python train.py --n_layer=9 --d_model=768 --n_head=12 --norm_eps=1e-06 --positions="rope" --bias="none" --init_std_up=0.025 --init_std_down=0.025 --lr=0.00836 --lr_head=0.00609 --final_lr_fraction=0.05 --seq_len=1024 --doc_mask=false
Each number is 200 + 30 x the weight over its row's rms, rounded and kept within 0 to 999. Layers, rows and columns count from 0. The size before them is the row's rms in percent of the matrix's.

# down: layer 5 MLP down (transposed), 6144x768, rms 0.025, rows 3669-3674, columns 384-511
# up: layer 5 MLP up, 6144x768, rms 0.025, rows 3670-3674, columns 384-511
down3669,108,230,233,196,211,220,199,164,230,224,163,204,251,222,169,232,233,155,138,203,192,197,217,192,222,234,178,160,157,175,174,228,184,211,127,264,157,212,243,181,215,228,181,165,282,243,222,176,231,225,142,217,210,242,196,202,173,148,197,140,251,132,235,185,209,243,147,216,169,211,222,231,219,193,227,228,157,262,136,176,202,186,225,179,231,144,228,223,149,223,225,168,179,243,197,177,230,219,167,222,231,218,190,184,190,190,136,170,228,134,162,245,216,199,239,148,276,243,122,236,147,182,165,224,225,225,182,204,178
up3670,099,255,187,227,231,184,229,204,239,203,252,171,187,157,211,182,221,199,188,198,210,235,213,179,169,160,195,191,197,192,184,170,202,244,211,228,180,210,156,160,162,203,214,175,179,197,192,177,197,188,154,182,206,209,182,181,217,214,205,180,223,223,150,209,181,207,235,164,228,208,211,249,219,208,215,164,204,212,194,177,180,183,224,214,219,188,162,267,201,210,238,235,175,231,171,187,144,208,223,188,179,197,220,227,210,225,240,177,208,191,212,217,205,186,175,238,184,244,210,219,189,208,220,211,204,193,184,172,226
down3670,107,147,204,192,203,228,186,179,211,205,183,163,166,239,214,192,261,170,171,202,198,227,185,189,195,174,197,220,213,253,194,160,202,180,213,260,193,136,208,179,187,207,174,206,213,150,175,206,197,292,160,170,215,209,243,249,176,152,230,190,186,211,161,247,141,196,149,193,233,205,173,190,233,154,201,243,251,149,196,170,210,197,275,240,202,216,197,212,222,140,197,181,214,196,187,208,162,180,200,153,192,243,147,191,180,178,165,201,190,197,180,180,223,265,201,209,201,231,194,225,151,220,216,215,217,156,210,212,160
up3671,098,239,210,232,163,214,214,233,210,206,217,203,167,208,250,206,226,222,225,201,287,266,218,177,183,170,209,163,177,179,209,217,214,196,154,222,222,201,168,173,221,200,206,195,236,193,194,221,161,138,246,189,201,222,185,236,178,195,199,244,182,245,210,173,172,189,168,150,225,208,190,295,158,189,174,256,181,214,192,193,171,237,169,250,203,210,165,173,160,227,166,210,209,223,160,168,196,179,249,168,177,217,191,206,182,164,188,143,192,146,216,169,202,192,203,201,175,206,152,207,193,189,156,190,234,153,158,138,189
down3671,094,216,190,150,260,179,169,128,166,234,191,208,218,175,192,238,217,188,162,220,133,209,253,231,241,234,210,244,226,157,172,149,214,189,219,161,162,177,170,204,181,215,219,189,135,187,227,219,217,219,192,191,214,201,199,183,184,226,231,197,187,172,177,203,269,196,192,220,217,146,205,154,249,174,208,205,169,208,244,226,243,172,185,195,213,181,244,160,213,151,223,217,216,163,270,218,251,197,180,224,268,173,230,206,225,185,171,213,166,207,206,201,212,211,202,192,200,211,289,224,181,158,217,202,167,195,170,183,284
up3672,100,171,219,184,227,181,165,220,205,200,184,194,202,245,198,155,194,134,178,230,207,246,163,192,160,190,227,189,163,177,190,213,209,225,184,229,214,180,251,233,164,219,207,168,184,207,144,157,229,237,180,168,195,238,170,242,231,146,240,190,205,200,159,147,192,186,185,231,216,166,222,195,228,213,202,211,233,270,231,204,248,222,237,217,186,212,217,171,243,157,213,191,213,143,200,234,173,193,209,169,212,209,218,183,162,276,179,178,254,193,202,203,161,246,159,248,108,233,221,171,232,227,148,160,197,246,191,150,189
down3672,102,220,146,209,211,212,228,189,202,222,180,216,193,225,205,226,219,203,235,247,152,181,195,233,182,214,132,177,199,206,255,243,179,154,220,195,192,189,176,162,209,207,157,273,173,243,252,193,183,164,182,256,181,182,234,188,204,214,220,201,243,215,138,223,210,185,237,194,226,166,215,213,231,172,240,132,193,198,182,246,179,201,147,243,222,194,220,208,214,189,200,190,186,207,187,193,173,213,222,191,187,161,182,254,226,164,211,239,172,181,206,156,251,168,204,166,221,206,189,201,156,177,185,225,231,183,207,203,248
up3673,112,184,196,237,183,202,235,227,223,233,163,162,222,210,219,225,218,176,235,229,194,209,186,160,140,203,187,203,238,212,224,189,225,214,236,215,216,233,159,170,189,227,185,93,229,193,201,206,257,245,228,159,181,205,181,214,190,215,193,165,240,227,222,180,221,255,179,174,227,193,221,172,165,243,199,244,210,249,192,199,219,208,219,187,281,189,179,191,212,184,164,184,263,225,247,168,214,226,181,166,170,215,244,190,223,226,210,229,268,223,203,199,212,230,274,195,220,192,211,163,221,187,244,189,216,185,199,265,286
down3673,089,278,214,189,253,175,168,252,193,207,254,242,191,177,219,209,179,235,191,174,242,209,210,207,222,212,244,193,231,238,233,242,184,190,187,202,153,206,220,245,236,190,143,149,193,209,223,145,187,177,154,196,201,159,207,202,194,165,270,210,179,233,153,162,212,176,220,207,263,234,194,176,232,169,196,209,189,175,222,161,199,223,217,198,169,236,206,184,238,203,190,184,195,197,189,184,195,128,181,197,190,191,154,199,214,198,179,181,137,178,255,175,224,182,174,231,180,139,162,217,201,204,169,233,212,211,200,204,175
up3674,101,191,218,205,182,204,218,196,208,199,192,187,186,170,146,167,182,181,162,206,200,220,152,217,199,225,201,173,241,206,156,176,129,167,161,214,204,202,209,232,185,180,220,206,207,224,198,205,182,218,199,188,227,224,207,183,190,205,212,166,172,143,210,219,264,172,190,188,179,204,171,197,187,180,213,206,189,196,232,204,190,235,205,162,162,190,233,275,223,165,178,215,262,145,197,168,200,227,220,218,244,196,212,201,171,240,233,216,243,212,269,198,210,201,244,178,227,194,290,189,191,209,231,231,244,238,181,178,213
down3674,096,200,179,229,211,235,184,211,144,137,183,265,223,228,242,203,224,217,196,210,193,217,256,171,173,171,205,248,172,191,196,192,240,213,227,262,206,230,217,188,188,183,211,144,200,151,183,193,214,226,248,228,149,218,211,198,236,258,164,169,229,215,234,138,185,204,191,208,245,228,232,215,209,243,191,205,212,157,186,231,170,191,212,165,212,217,173,183,184,254,184,171,181,237,202,184,193,162,198,215,146,178,176,234,203,178,137,213,178,169,186,237,168,218,143,189,231,177,148,188,191,201,239,152,204,190,224,236,178